python train.py --hidden_act="gelu" --tie_word_embeddings=true --init_std_qkv=0.0234 --init_std_o=0.0291 --schedule="wsd" --decay_shape="cos"
Each number is 500 + 25 x the weight over the matrix's rms, rounded and kept within 0 to 999. Layers, rows and columns count from 0. Numbers have three digits each.

# up: layer 7 MLP up, 3328x832, rms 0.0336, rows 289-352, columns 624-727
# down: layer 7 MLP down (transposed), 3328x832, rms 0.0336, rows 289-352, columns 624-727
up289:508470471518511515544493466479538451450487512523545540518480527493471490581513499518516490504503521514479536467481523509532505524541523493476512571518499467489479479505517536508497477580500494485531508496502508499501490516487463479403477521513498536474503491495478448497470569483509537482506513470520489497518525
down289:451501452509489512463565474524532464443507511584564512540465476498458493579510483588487528490503498506469530515405490487503456526502508493511562511461489505473458512506520498476480505511496520515560504520488529509489497479474478504426511474557526507490494517508487514460458527488575503501539501492522476527534528
up290:507520503490478513507497481513479477529493490508488521523533508517516500510476522472497550503479469551465552465473535487495522472518501499512515478496497483482530496511508508498486531506533477510531558505508492518504495502473517508539477491489499489486460517503501537503519513533482528487511488501497541485520520
down290:540510507495447484486479497507483513530538494484497542517526491467477504524518517521498557497497463457498525452531514482442500498508480508518536459522467479465537488494532502469477503511534461536511523503515514494489537481559554479492494549499481488449489545511472468539486503444527493515474480518484504505532498
up291:523516522522488503479521493432518490498511512506538519464564535518464512540523483517511487484485506470532515520483455507493478521499476483484511488500511502508453541499486523455504498526506501481449499479503492468493492512513521482500480472512537509527497495478498518476497495509520551519522481550457503480488528
down291:510503502544510501449510506467507550506525488466488501468540534502463514500513474519540532504501494465532509520518471489496480484511481527507486520517490531486508525524483501500473505551489475490452492498481518500498509524536531488491557479518496516522505549493486538522450514484481524521462456498521491503501482
up292:494507516521510553456503499511557515496468492538523504479511490501480524536438509485500502477489522441516478510498514492513512481491515492469483485536493506467492531491517537492501459492510504473500524504449488497518489479513507511502448494486538491498501501511493506518512533491512556481451458512497486505508478
down292:469507534485480487522477528514537496489472482516484480490507520450516504498498500484488492457498512497537503520510504479484493520476524495486466475536508479496465460498487532506486511519504495459505474485479507498491514539475517500489505459468514486490478531513443517528476510469501507473525460536461459498506470
up293:489486526491484502519540499521486546496503518469502479501490479496520505513482509443495479505499481517498527489534505494463478465515515522571504507507464503477529465461496527522486477533510506491470497451521537541509468516499518465507511461482508516484515482473465507502474529500508504505521492497490539560535523
down293:463499453503512492536543502488469513509500516515492507500471512536501487478501499536502492508527519529532524478492500460488512490504520511513526510478526539468492501505486519515489483536500482534482487504497486540503504488497504468539497465513490494515510465470510554483473485504494531513472516529467521455492491
up294:526510517480520538479494484505527500491533530525517517480464505511493495467528512515489525499534509481479490500511516502504525528472518465495484542492480527484490487517486511500481483519479474459492515528509490479513529488502501550478537496527503505511527485519496500479498513512489501507537521512502497549498520
down294:519503552511513535488485482489538486473519552484519491480468489491457473491494546505546530505525563454486483538518502480481483506455519451508485478476500519526500491490520501532490498546528481482474498464457538495513542493511472526490458477550516447465493500440492493498477483509519557556483468526509534522535490
up295:455506495547532510481488515521482503541512506455508517524494508505478470505461474501465435537477514540531532507526567505450533535498513477496502448506502493492448493494532450499481500464507516473546498482487492498483504516493492539506514481489498510525516499517494483490501478512509501582506526491496514464515511
down295:547501464483517543510495525573465486496520511471502487486563502504463488518494513494492449532480457458565510491501509513461502494501499523444539536532519514492454490477501472503505526545502538493537476496471516516485510456531462503530510535530466531501480487522468532501492495533529534557521557491530468463502515
up296:500501552543495518507505499463497505442476481480484551548502516454490504506483498516507538521489519472483510497514517530530505542458455539520532444463513468490509569474495460519516502528533515510500506509507469520494525508504487505495493465509460486533486499505513446522513510497504541495499534543554489466499518
down296:493502506539521509469479518496483512448484462488510491458485496495490519463462531512517504506480518529446516509538514510483541534536479500465495472444485506524527508516448443496493467521520466519502484533533469461483508539517450484481474493519493481503503468483520495542501501469486507479486472536518523498485500
up297:499506495516490480552510505489499476490525518490495516480519532488511464556513507523490491516489504531483454483494500535527518495497492505515484532492508463489495512505505487504521478501463495445525510543484507467531468501518501482451495505491523486491541483540447472524484511484506503486473521524554499535490517
down297:488503479495446507502486502518495493510505518514486517517499437479523490501497519480498492505457451496540516507489545523537477508507480525482507512507475514524533495466511489470481450492482502519524525477504538482485486520488517532514512465470487505486501491482483466475538519533509508503523533489510476510459531
up298:507478497498460502511495487476464497508498518481507501487491490506501517561503552511504475471510487498483466525512533451507451514512513506470522527529477485518529513481525502548505472519487479518505469515518468501513463505513483468499455497494456460539491521533504516438511495536463496498496435528501512443498548
down298:490495528481473486476494472465512511468485559498543503472502519507503488547519504494516455502504467504469502509483540443486508504505515464489540536541519509458470485535472485483526449506544473537510473525485491505487484466468523550530493480491503511548502484473461511510507484533518488533506486460518494502520506
up299:495480480507516542480485454501510481512472504506511488486512485512482516522479487532455478474498489515493501498478499514517501499531498511542495481513513492502550504456519500477480500503523474464510503481466504479495514511529495474490525458520490540534539524526528508544473462477443550525519460458480499483463516
down299:452513496483521515487526510493505495483512489506516508495490475523504519483451525523475505519487482499502517536480509511513501502505486531501509497483521493469517534508472493507553479486563478463520512509490531504477464533490485479502533488489521537482517531496440493499511500491487492502496482502524481433492489
up300:507501459540489501534490493522520462521506476504469528448511532467492509508474489509437514558511548531432540502460494485521529494545488501513467483484479558459480514488514519519490463498478499522508482463518519482524512538433465569526481498494467498501503511474499528493475437512477549484540503550428519494528487
down300:494503446519507484542512487473523489534544535477484488488482493513540469502495535503482528501521516501485504525522503496551488514543474513453492494493475519488509483468496457554540510490523545594479469491513476496531492507472493514518507513515539474506495453534499506486481467518481498508467498512490485483520491
up301:491479482480483495502490495484524527487479498487484504475443479523474513491495508503490506499505468494476487499485470511450511476469507494494509495498478476486518489508518505505508491485478488501491494554482467470527497525521495529486523455516495459496519467512555522491550507489530510495514534480482507499495555
down301:478456451471480502496508530474528521529515508525518500487470502534488491509488530519475525527518530471468503475521490506467494541491499506526513506509494488460516481515502516548473476507533494480489543521485476464518497525496512509504526486521471467493491473501457499449535507513505527464540518487459531521475540
up302:489520479469488489480501463477442507519526489505438507486492517462514482478524502480507449520457500542488482520479476470493445543484527514505518512509526488519518511504536504508568537576497454523495523560484464482547490524478521517472492480535532475468502507505480489486466513470497502469527495526492504489495489
down302:537514512510488485480494473488483476521535533480459531504529484535527505485479522525514472475497484538497513489473499533483470485514521512485499479497491487506484506548502493520516542534484506524494510530517503500527522496488490518500495472524507477477535472488513537461411490439480479522493472502464478490516476
up303:453530474557508504461499489523512526490494464529520442453506457470532498505499461495548555484507517519473505532479449470472492470491526542490509539485488520495509486449494509526498499518482493530494537495499501488542483492522517523492493499508469458495496510488511467507503508498516500527479526434491532507472503
down303:507543472521528477530491492502512515483477507557526485517458473508496501495513468504519511488513501527517485476518480517524523524515507529493498523485488495531502495491469476499514515521504466526478542516480526503542462536509496526524482520493503492476536501473501486527525494511544506511511511476501540484488486
up304:473553516471504515498480524499495532487486484510485507513476524484520481495482496544505451493533512463492523505499531502478493466519501504497486470531484500477504473460520510491505546496495504499503473517442507519488487515504483544520518459502528499508490476492566495504535481526504524507455518459517509473510480
down304:445543461540512526487489561448468539479533482529524495500429473494537512517510529503489495542531524499500500492513543488470483488525502493472495500513524475536528469465500504484518533456499502531485509496496553529489506499463466521516518458517478481492494475500553491475536487535481513506483514516498480453533493
up305:473461480490489531513480530485471510468503523479523454511495503497501497542474452516510530476478483496497497462449472524483507484525480513564485500512537508524481469501517521504478495495571517498502519472477548470463515484553504451506498468492533447474516527513463502486460494483505530554518496495503513527492502
down305:511501487508509504488529482508514493502480536515477486554509490541527508508529518492518507476480521512499508542518493499461482479510516545525511503489490509515503485486504473523522463532485477456515526495506491506510550493500505512459514498496466498480505528530544517509492528493502502493462481490524500532441515
up306:542512531439508499510514519513493517506573551520444500500496487485505470477528486564506494491491485480444516503531477565508459520457488513521525481462474553494569471461449523492532471424507499469558532495496479514499508515499471456502468444499473506521536491459493513491479512509491508523484495521498508548504567
down306:507515499489512476538529467510477512488534542540480503503523484513470498521493500482489478529466455493516487488546514486529513484527487496521471445520472462513514502502503581504457497486491535500516502500485476483467548514494501521527508473499463510551502506512534527505477532523516509499505468490524527502517536
up307:489492514559455522547529493476545521517514512544461513548509463529503513492500496485511505457528487571534506496469484473502516534522527462489509479498520513534498508519482527499484510484484505446493500507488467472505466496485525502449461493522547477478508481476539492513510477462490470465516491519520488459457494
down307:458497474536497496540563499512532496561506520533426470490474476516517501504496521470526528514531477524542436475489521538571499514544522483459513502513513485522495533490497483540490478501509512446456479515508502490513453508486503466484469533478508493467488488508524504534530502502469525499508449508498467516474528
up308:489469486485520487497493515507479470527494473508505543492521539504501495496455493507500500527494536486514522488525473494475475483472497493532552473480500502538486508512505472503518524523481462482493472499499516504489501520512514482485474508501475498516479524495493474465550530472494509470519536520496489504513463
down308:483475467509514508506514546515486526470534497478538497487501507488522468459509497483509487510475527512508545485468527467498515455512496522505504498530486475541474485540496504511489510513483528515481518499471489478510496474488497531480484489479529497470485496482503487473501535539500485503469540499505465492492454
up309:511480513463478530473522537529447529452527518494502500521470474484511516503477500482527502522481505512510524499454440456461465546539497509490489533521462504462509503485492466517506519500468551494492457490484532503506486515511460477525491496532513507514443498525514505489461511486511532477470460517483465480555497
down309:506478474507465474537516471531495480493499471518505507471528533470479483482488502520538537511481460531464511525497536490535517500484496500483521496511513468463552472471596454533476481474479504491497500534493478464474525534494535498499476540489457514526447539535523483517513473491534493503459478561544472513507454
up310:509486498504474476483485491525500496478500498465503517510517508483469516537484477535529483512493478485516493477514477484514475494511458511477497524493529490487492482516489510493483487498498521475513516479517502483517502479463497536477483502493522522509504498512505494480500498490511512465504493511502490504533522
down310:509496527503510469482506512509513500484489532501506494519496538469496500552500471499478482511503478486502520472496476475493516519525473500483480541493501540501515453508493508521493502539499519490534490496519510515503529441467526517491528505503473463461502510506483512465514507506501551533514470527504495521516475
up311:555488504468506531509508503510474507513492545484506524467526491454495501446499523493540483542496535506477513537527503502524495542502496477500474507487471504497525493487525510503495452491491489488526525542505496499467537540561511498497451480547480489448512506468523480512524506523482526499526483474469500493477477
down311:528545519500528514542519485499503548513504493487498484482455526490477462511507485518507503503495519491485533491508512498472489487486511492529485482467503491492526475464501529487450548526487554507496496512499511502480480529493508515558456477485477527542514498485489536479508546503524515488469529476545486481475512
up312:494472539464491488524503497498495536472498499476518502453458540495502508504497529503453521530490520479498505552501512477464491481483510530541500470511506513550503497494533475474500506452494498475518502498492504459520461484514536486490500499529446502473487508442497479501506505544515534503512527480511469506504489
down312:526490520510519500485523508487461536498460445501478484519493469493460515520488485517488516499503515467455525541520504509495528500499503483525434502550497506541489514469460483478524522438510521485490494501530528478519500491515502508509552492508484513476463470463488496509502498500547513464483511508579442471506485
up313:469507511511489483498492483524505517508487506515513459457488511524481497537504521523518530517519477542493499506488496493499527518528503542518474517499467519494484527503485475512496512492504470492498512480444490505522494488554461563523505524537498522485494502474513509495536443488444530508509488484488515463513480
down313:478480464538475514478478457483471482521491495496494430474497513470508526545539550493522516509520478501512485530562562475515537512485512526502474494497485524506493494496484513529510482475509483538526495534505499480521478452490460527466508486484485516512505538488502481475530434496475485425519514492500518515517506
up314:530462511491502485463512554497545493524517481471512511497484505513520482505446496501495481475518494473498480499494504509465502500501490477498478517503473481465487477481490518502497526480493479514477487473509455487518501479533484525489500490493490494503473523528516524476497481479470491477472477506450495526463515
down314:514518466538486530498507524455523520516483497497506509538462498437513490487543495509506507501513537504511534491489506497494500474514508476509516470521493465518491511504503493481501494559490563520498507481519503493491506498496521498508501540471523508498496498471488488532537494499520498508492547508483518531499485
up315:487507531527583498501480519471537518536473521517526478449474491498490484520498472504491493470505478481469473467531470477543472470490522546520517483536486511503504496582498512489503547492486519496484519519558542509468509510534528540508516469503478468522519482470500515502511491469491461532523518526500488500484521
down315:523515548533462470461512524481497500511450533494523512492512524502519490481488538461458513510516562502474475528492484473510452488506490468476445525526515510476489468512494510486550488492525546483540540505523557437497518483501491480471487470453468443516525489506507468494473479497492507522539509493487489503444548
up316:478505488496486507472511495497526455465490479514514480486504516482527536486484455527522490496466475528490480481477482515485512523504500474495509513531491498503497501482489560506547494511471488518474511543514493503499483536497500462499498500537489434498484454542537531459506486527488491544537518504485507506499508
down316:521525480522491511491517504527465505526488474494448489511481498485465473514528523523501562477500498501466511484478502453465524524479517454524481483506549499470483523484530539475509513500463491528503541498515539480504511469478513510525517526521476522532459477514525564455531467530511506538490513528488503501500505
up317:511522482529479506488518497525471468472499494530471479496525529507533502506477483481510493526542524545508522496472499508497535463501474466457504476489518517508496530491491518507492521518524504501492492543482482487483552509487502504523534505467518470531506510453502530477504517503450535497453516521426500498523510
down317:507508502561510528457529506523443487506511488545475508507498545533509543509514522488534481470517507524511516505451521513484514458473509493465474485509498532506497506494515504542464520498532498530511498516542485487493506485477535506529477497488541473513483508473488523459519514465478508507501531521393537499528468
up318:481508509459486558486506475484494490492523505490497500496461489524514536494524515506518536497475497521497500557470480488492484529490536495466503476517487487496518510498482496515489486508522548470490475444514530508507515514501527503488567512484468506516488510519521499491512520509492531498503461498572526498478491
down318:506485495499467494494488521470489512513485502459506490509472474542523496505523493501526480495501492496480478519497528501535486481454482496472532540522474486504535470498472490511519519512515566501475521479480538525540495505524503507504496487520484508499498489454495445513523517493493470512481511512479541547510478
up319:487472497541491483518509479473513536548511465546485493498485529491517472504464482509534514528487507472513511493505471550509518497467451511472510489494501488555514514531512499509508534506533446491466483478469503489515492481459446492465476504472469506497499496487517504516498502537505545468520491480521500459473486
down319:535509553469474495521506490462524542499489508471484503494496495485519537509519486477465547487507514474501465497475495534473469534486517487491498526511482510535487503531478513514497493487442514494522468520488496502476517518495499501508508495484475509485559539528486519498530488502486523524477509485520507521544522
up320:478507495545468441504454540497450497498535488459482539453545472500508489523525548509519497523506466500481470509448560493456516477493533453466468474470444533547489541527540511502523488558482524534493518497466439450521506498503491490497542492510546482464543510554496501552486512512493526505482508472506505516516542
down320:488481499501496461496528483532509499479503489514462516479534480519495516517517535507528526521505479509480500496479486521517498519564521494489474513576459520547538540558425530445500447513557524488489530476472482493513495463509464520514488510480482510480504495459513470493494537531500470481533479475433456514498522
up321:500503546549489495514511516509546463496538513523497529459487522491505483487517510500491466498558506507480475527499521488497541520479489523458487485542470518457523536503509490514512523543481508520507541533556547528471524461574485485499507488480494455472549463492476471543531503494557492539519473451454523538530520
down321:528498473510492499542531491517497480502469534498471529480523491501463484506493534480509545510524541485478497481531547520483498479470473515500494452553515521483478524485550506524557445498454494515493474510499500497479464503486487498472471497486514461523474481487486519496510517502519481528491481497469476540514484
up322:550515470490482519498494441485479520477472537500503484476486480478472526512513474462486485519507547492475497510442525516487536488547469512449455519465491517536463495453455500505516497466520488454483549499528515518469496543512513461504505502500523472501553524547551520519490524512514519450518479537539508483486521
down322:504466455525444516486499529544468493515480508566479516532492513482569525470505513509463470517492466460438506471500514564521551575521515504482481516485529508546487507497549484470511490513506559472516468477513456494514473509484513522493519598550437496493574514529456483489503575517485468513475524498457525428484503
up323:528525526483473499485523463492469488494516472507500485496495507475502489483524468511489463490484504514447466532485488513524528499556473521464499502517484532480502541493495470484475504511482485518479484546524505468512457509495503522521479485460494544497514509501525518512532506502510517492513505530515508479523516
down323:483547536513511490514476506464496485512519497479486516514479471443475501499507443482502519484502472472495530489523482494506497471510465497485510547541495480474542444522506476514509520514503495509529519543509455482482462476487498485495531524475503493530535536504510496508556485496495483489491477511492499541558533
up324:461489531539516465467490500510464452503526514501475508545489515482482459497498502497512474505532454480485506440511506520463503510482486508504477533534503514505520518498467483450531562444499488496476501496510494527497529506519521487499485511480514506496478457469534478504537466491446472491497524494503492456504514
down324:518502551505554524481494491511539481546496501515537510541486542479508533504550499509527507482485469469448512469538486518468495481472465500468479481535470519486515502564467484482490533495493503465451466552514585557468505468485500530448461515507512453503480488490496480485493496478459493517517512577451501443527539
up325:513494481475500475471507515499488496518482490513501497524511497490511477516480502467516465481469494503517477523497468545499483537526496513497521465489473508478505494537514492496478537521502501523541505519463512480480495512566532503514524470482502524547480508467483494508482497474502476460453538498476524471525487
down325:528499540471509479510503565449501474506515487510501501493547450515508530493491492493495471506475509497540490506500468467536496497524489506517430502531491499485449465539478546550496514464509458476507521508506476488470522526470485494535437465498491523490495474523484482484473529494478514485495478514451535543507506
up326:492453498521451508500539454474492478495500512485528502475502497478480464487505489488489516483466519454466516484479513445523480530454503518497475481526529515514490478473534511474497528507492466504493519549451563518508481504457466507521501530467494504519486460498490527522470516529467497573536489505477497519497464
down326:462489491556515495440529485516509474533504503473512465504474508507499469487505519525478505526473524451501472476518486496458510496450489471488501538489490513519495450491460512520546488483502538497535503498464525524483497516524504476510492459506499449488527490474498460484512493458519552467527478522517527486485486
up327:510478490524476530488484487488522510475517516519505526488492456511435490490501530535502498510537471475491497476488501526524481497509504520477525479491495539466463499512504477523497511507492533521519518485480561545505523497515525535513513483512492468518524532469506479483490535536484494534484531508464471476529474
down327:465491525521461491460492501504531542517529523475527444499516467466527496455509555513505542503497517507459469462473443530485469468509515487544537485556486494467546516500495531484492462484503460525496503476476528535546474518491527487497466512562502499486485531524515490493444504521544471464514513490480521518484466
up328:504462536473534482515461446497493530532525431503505500487443499480499513516526503488513472517474460491455463457490490488502495537478484537516494543497484463496492503513541481496487514492565506490473471533505468520482528561519482520504506485483500496447488518559514494495450447459510484552465531490518503470497495
down328:466512488562473481512464514488538537546521484506453504440469499461475540563484522488501476523500561548498493479489467507492491547513526512523501509495486489462484489534516445527466501473532503532555501507513465496513499483472558505529475507506492505482537505490527460491481513498485490515475504519497513525544524
up329:530512489500480502483509493500499510497484510542517479487514533506506507504495523528487503509505537520488523491502504530483507512525521522488513501471515527534481490476547497512502502514476484525497489519513496483494501494502504488476503511507514512470517500502523510540491508498492499489488491517493486480492508
down329:482507505500503496499458512519520525522503528502498501504505485497486493495516502483509521511497536484479483467504507520483478508504500504529510468510509513509508496490507504521499509498498543510481506501491532463505487501485511494510487510497493495483538503486515489510497492537539481493511504516522464484482490
up330:509511509524484506530511528502479502491552497480538488536499499502520488464504446502485502489524502501505496478522464475519497470536473529514492525518476439533487477556516489561480476460470533485520491512529483483530504553514456538515527448517499476478458497477475504487493474505482471473524500488499471473463508
down330:541502508496510466541501509556480520494511485519477504491513525493545499486498503530490508523455521504461522480490500499511510492526482491515522524475519471509526486518558500481486498491511551510473489531473458499489473525510524534514508507511511488491496502531465502520521507487476458475470497481516475508507471
up331:500528507501553459513481509512463466509520470487510509511519493484534455522510545490505486478534499534524460512500479546482500489469486539508527499498476506479486519531539497529504490482475501480440490518491546496499531491531499494511469517507490472485507547501483488476501503498481488517493502490516506483507508
down331:455508508509468475456481462516481507543540508496455509497543491500496518530532507465462510568488522479495496541496503522488453479485515520467462512511500496495505506533531520510494509475493521521483530564543522536515541503523501514499509525547505449552481518518507500494502534514495508464486514497485493459516497
up332:495500503530515494486490525494486469492534510509464523480473497469467530498516527482482521500483456496531457475514495524506498474475470514489423560494450481463502487536507500475509488530501488511493506513495476511492526477518477514487501508521543503543494490546455475528513522443454500507460493464488503478523514
down332:506459503528524501468512487489449507469485553524453499481480489520529495460505547514458526472466486492534493484500495457481519502508512509494449498549533550486466520524506481531493467468516483513521509499498479493513485485490475500479508537497537532467475472500474489514445538492500479481450487509502559494483488
up333:489506469516539485491492527507479468485486535472512508512533507488506502497481506526517494544467474504472525514457491526514528508470496500506509507503520483523487511513469526515515490490514500525487506504517473481495526509478454522498512531485488504494505477522500472488462511488548477476525501490518519527539538
down333:517520523498518499475500492490494519557518535464482511495529507454508498522476496509576543518413467501531542505512500511513496469461505513514481500523474480535504485525489487464508495517482520487438541526510485439506470516522464510515472511510542511513473509482501487535490486535451510474531499520510507527495510
up334:505477492503523490514505524512480487487485531553513523492510510484508513480513494522495564493493511505466520480482475514472489481491550473518493497464492477492485485514490490475487499493488510526530496537498479524525520499525480508517499482494489515489478500479489486489509485508528500498507477543472473508499472
down334:527474470525516507511514500489512525499493512480463471484505508497462477466491479545488496512497517496510515490525498485437505543463489510508446493520530496480482512520543482490556478504504480518501487470482465492501497493500512522498526498490503516521485500496506508516508510507519471477475497497498478509516530
up335:487499539451498460478501494478528507510506474494468541497513492495540515469498428501472499483489534468505481453515523495509498492466496486512521517519505444521522532490537423525479452513490481504494494532512506501492460480501513520494543499537508494533473476513484441486493448504476507471525497498519468505498431
down335:513475476499503516506455467524489508481479469545485485513556546522525476493493493524491547501518486485513504484487524509489430487532472468480494505495446486491507520522496545482474449508497514498506489495483467537523532498531500462467491502557502521523500514486509520522524501504506510482482501462503521462530490
up336:474536553500509523506503467457475503505450513529524537501531524497496505532509495473502494497517530530499493486472473517493522488490492448512526477494496476462496473488512538463536505536510484509492486497538502476504485468507517493513451504498532463490510506513499511511487497489515490492533527514544489484476508
down336:487529540473496514478482525460492484529472518491511499516482516488486518516457512478532470541468521504503496504497475484489515495446533452469526513534473481520550521477470496477518524559519501473462493494496498519496489448529517490525456533489523505497503481521472531495517487472509507484482458518510509492487484
up337:539524505501473500480513508487530507442489488479481500464468528487465489540471493500480521468502505498484510494534510453509529480523504503436522475517504526489460448517503474481485491521491502501514529481516504501511487479507485508456474478526472510493477469455529526533474521461503494499506502545435462446508531
down337:478447475457496485520530499526512557483503492482486502517510495504497536468507500544540488523489487516493499476480513520508489517493470548500484514516491485501470465461545529498492489513503510534447490535571510506497521476468519515468511542513495473531478486491526465515503480548460502534500517482483491502523507
up338:458545505517512523456511481514455506499526528526516497485483524507500524525510491484472525486514529481480439490490496559530497480494469504514468509467523441515489543516540510505546495532462534437537505504494557518487525486537494519493548479479510472507540483513465494459531489494458494554538516522480465514482519
down338:505474480514467519493512490542472532529500485491574488507499500543460548553487543490514505525478518480512464478505500536506458480499501502507499514489500470537531502487529484518534526542503517454466490476486529501520501436506510460511541465478482510500515498469547518444500500476468530524525516482502522475468499
up339:521491485504480499484527513492510505493509509524520474519477483476479483514497495492484475474500534486463531505515494531506520518535535539520481532503499482505504467497517476498527517544472449511529525492504523490493543540506423464524462494473489495515509510498470484517519484512533503517538509485501521477475461
down339:507505518480525500492512502468512492479496468488538459504490523482513514527555532484491481492520523519501527477480534512483510500503463493495510549505479512527502483505490478479523483522503506548496530515465473468505521520487438521532487516476479490477477498535470533512510498476488465488540522481516547482488524
up340:465507483511503523524492501537514453504430512514504503506507513463523472510502467512470533475495488520514460508536505504526500485526477481489501517454502461518499488496500493493551527479473496457497468502477501466453494497533500493537448470524509533485476488486473500503468504513499520509508528500533538490527490
down340:483467543494516508499490521489485496519478515483516495489515481513486532485465501490488494487504515512509459481514492520545478494496513508427502512521470476496507505486489515500481494546531507488513515513474504514510491465472512497506491493473496499502489482483485498531480486495496467500524503503491494487515489
up341:518522507513519553511541504481501466506488508539460530524538546552525548501518486495502506495468483500482499472535504494489496547495510512532495512494503502520481486495462568477481472472524488550533538487533466517471484475518515519485510475527479501471524492485524484507490518496478463510540492496489479513460509
down341:537506501533488517494505476424460434496514507534468487430506491508576497472465473462498466497547485516533492468525514525525516508489486457515448505513491483489514499486527519518504469458472477515565475471513480465480504511521523522523475488495505494468480513455514493548532490507516533536555501446459511522520512
up342:512489463503490515517521499478493492495497533548491504453435463498482535565480494492538455458551485471471529542484512504490458478480495516495510477470515501502426461476493451528512508516458497524499463508493512473488507506498503522482512478538542506509535505506532518507505473528470501490500463484531532487483509
down342:478498494520533506537512498487521467532516500532487507497440496472525504530538522533527496496477562557447488531510459507509498488486468522469489511469501524497491506548501462487521501479509481497520494469500492478479494470541479489475503487550521508486529464488518504494513512534464448490499481516495522460537488
up343:476525500502514507517524496458494500475496522500492487515547471479496456480501506525511503519518501515505497514476522511504508490503512528494488499487548514471480503512471534510492453479486477509504506525473505485517493540525516512501486490494484564495493513524504522497531548473490494517495532487527490521511521
down343:474497472496493523501495487476478498515490510471496533502446475489513482476468499550491511521481487497527513482502509528539513519493467533489503529482494442504530500479463496507499499504513547502524529519542510541494484514518533516554461453480451534484494508517500508516528461511486529519486504517473489525524509
up344:491506497485516512497487482489470522513498449477519460530522542503487494489499474495507499479502486521525514514522533505522466524521496505509514459470483527465503458448493482495486510507526488521516491472537545547510526555479538504552516515472510529519531493483483462501504482523523438515499527474474462478502515
down344:476438524482511488527498449515496473466488484533534475545485508501500541481518468504471553503481520475513501487519464510485447523517519492508540485472507472455510500533515486474480518512537503472469511503532537509495559508507447532514525516458495484519499518515517466509507437480483518521477503483527510522491495
up345:487523476501545464468479521467465489494487493521498459495496476504547550461535519499509524490486474518484474498545515481502547487514493483485513537542458456537556490562525499474521560532515495520536554521525497458506498480528502555545472500494519505494489502561460511514471500474482512545515503445488454520497527
down345:546477471474507505468509470490480539500486523532489470500456482492522485485589461516481566490524470497506501504524513477490527479529516516490499546499504472487510532540534505459560525510510495456503501513481496462489427467494449525451501540477511473539533509505500479496481532481495490510521475489487513502481511
up346:478500488515516507508542534498440486473462538468515501501504554506478495527531518496481472517488491481509474489527508510498496526523497473534478521514477535500531498463515539519545502511513485475479481481511514518480499518480509543524457480523501452539536528507520490463483506505509463496519537487521475462457473
down346:517489504495535517482485484472465467450502540529496464497498499460493516498540502470506514501513536486528492477541535495513510508494519506482525489483491501517521500499503509504525482501488469531530513521485487525470469509473521521499515462488485510504511539512523502500508522509517505490493525506544500480470517
up347:447481452554444538503514527525533505502475485493463523475503513482479504521525470530486503478486557501516558514457477451526499525477442538520445448492537500506534474541528540477517541489513501514507482506457483505532518477464534516518507539455506510530542449524531494502505500454495494472520471461548492488506455
down347:542539512516556558545482485515524508532533466483540478522472522496514494526504509482513524512461494488464496485520452523503544488526508497510502445525539513549508471467528546499498485460526488485523445492493513542479546482530542499468463430449473509535471533522426478527532498501503498501472528468567452556463443
up348:473538504504490507546510537555479533508517491517479490487519521459550473517500494474526520464458488501477494487485474507451484443485497529486501507494470496501502509514479509484510533478506523489469541497487498513499500471473528533531475508432486473485460504490485476485517501500464520516561507467455491503529517
down348:520497510485488509464500520463573481461438452504490506492551526444506460495569497491482498501525505497529515530517443518484476493451525461527502497498531522536477485514512503531479532490481480494508483491512478489504535495471489435485472493470471477515469537515462443511524476470530508507527516508507464539490511
up349:438462447471523514503513493469517410503489459540495494531508471521507490499500495561480487529454493514495529500497490496531528490490517497446492483520517542464488523480499493517466520504478500505507535444492565494507475515485485519521509492435483533511524454511514525504505542487479533502574533503499542558523511
down349:499469518460493474508534474510504444468510495499495501437523492488487530465484483554502516545512486528489507527514472513506455472490520454491515470483486502508542531499515512527478467499524512548484523500469506520504463489489532508491516472488483506539487486486442512504535494550490486471520515508538512518485489
up350:545475485492494541531488492451509512493478475487518491549533508497517525519487517476473426500526485464456488503513466542476510506482493490516512514441412525535507524470438499504483531534503520565537521534488480504553488550488489573504488454498514468512472488501532517508487522580501509479543495486509501482502487
down350:445493512513481485517518473541510483520547507480495550493487494495455487470456501504519568524478477510541482481492497500526476479535492479479499520512567496450516492511538511495481456471530472458521422486540506491468482493505499466538471530470506544525489498537462451472485467441504469516443508492528542519490517
up351:525452529471500501498554472489473517479486508526489497564487527505491489502462481482512525488478457474469460512479482466480497499512520466534491483483501501517481488544507533517501510477522462499496515502560485501512480535514482499535544518496499502474509482513521465522513481538463531511501528480504531510506490
down351:527492493510483512474538480518510498509484537505480491527471495488449485463445476529458486505494494508495501516480475496476487485493502464477485492507504518476455476557489504463500511502483503477506450496517505497512512534491469533495520493514442484465450511509495520496500482489499492493446507515481501522491492
up352:487517504498496475499527493535467483482501513475481471506491465499499532478502494496485521502472538492509499484465459507537481483542510469511496450468485500504497545520433520505509469560516506527517494491493530457479518465534451536478480511522513483522501517474487489497516494475509507502492514478536476497455519
down352:486496526516545455481507516471506521483470538501512511463476499484505502508500492480485545507501536452505517516504512488435547472467512530506506439461490491500525523496491499527512498537517447530514472522551496508465520463522489514476486521493487538494498535500495528521497508497508522501502431502525520532488521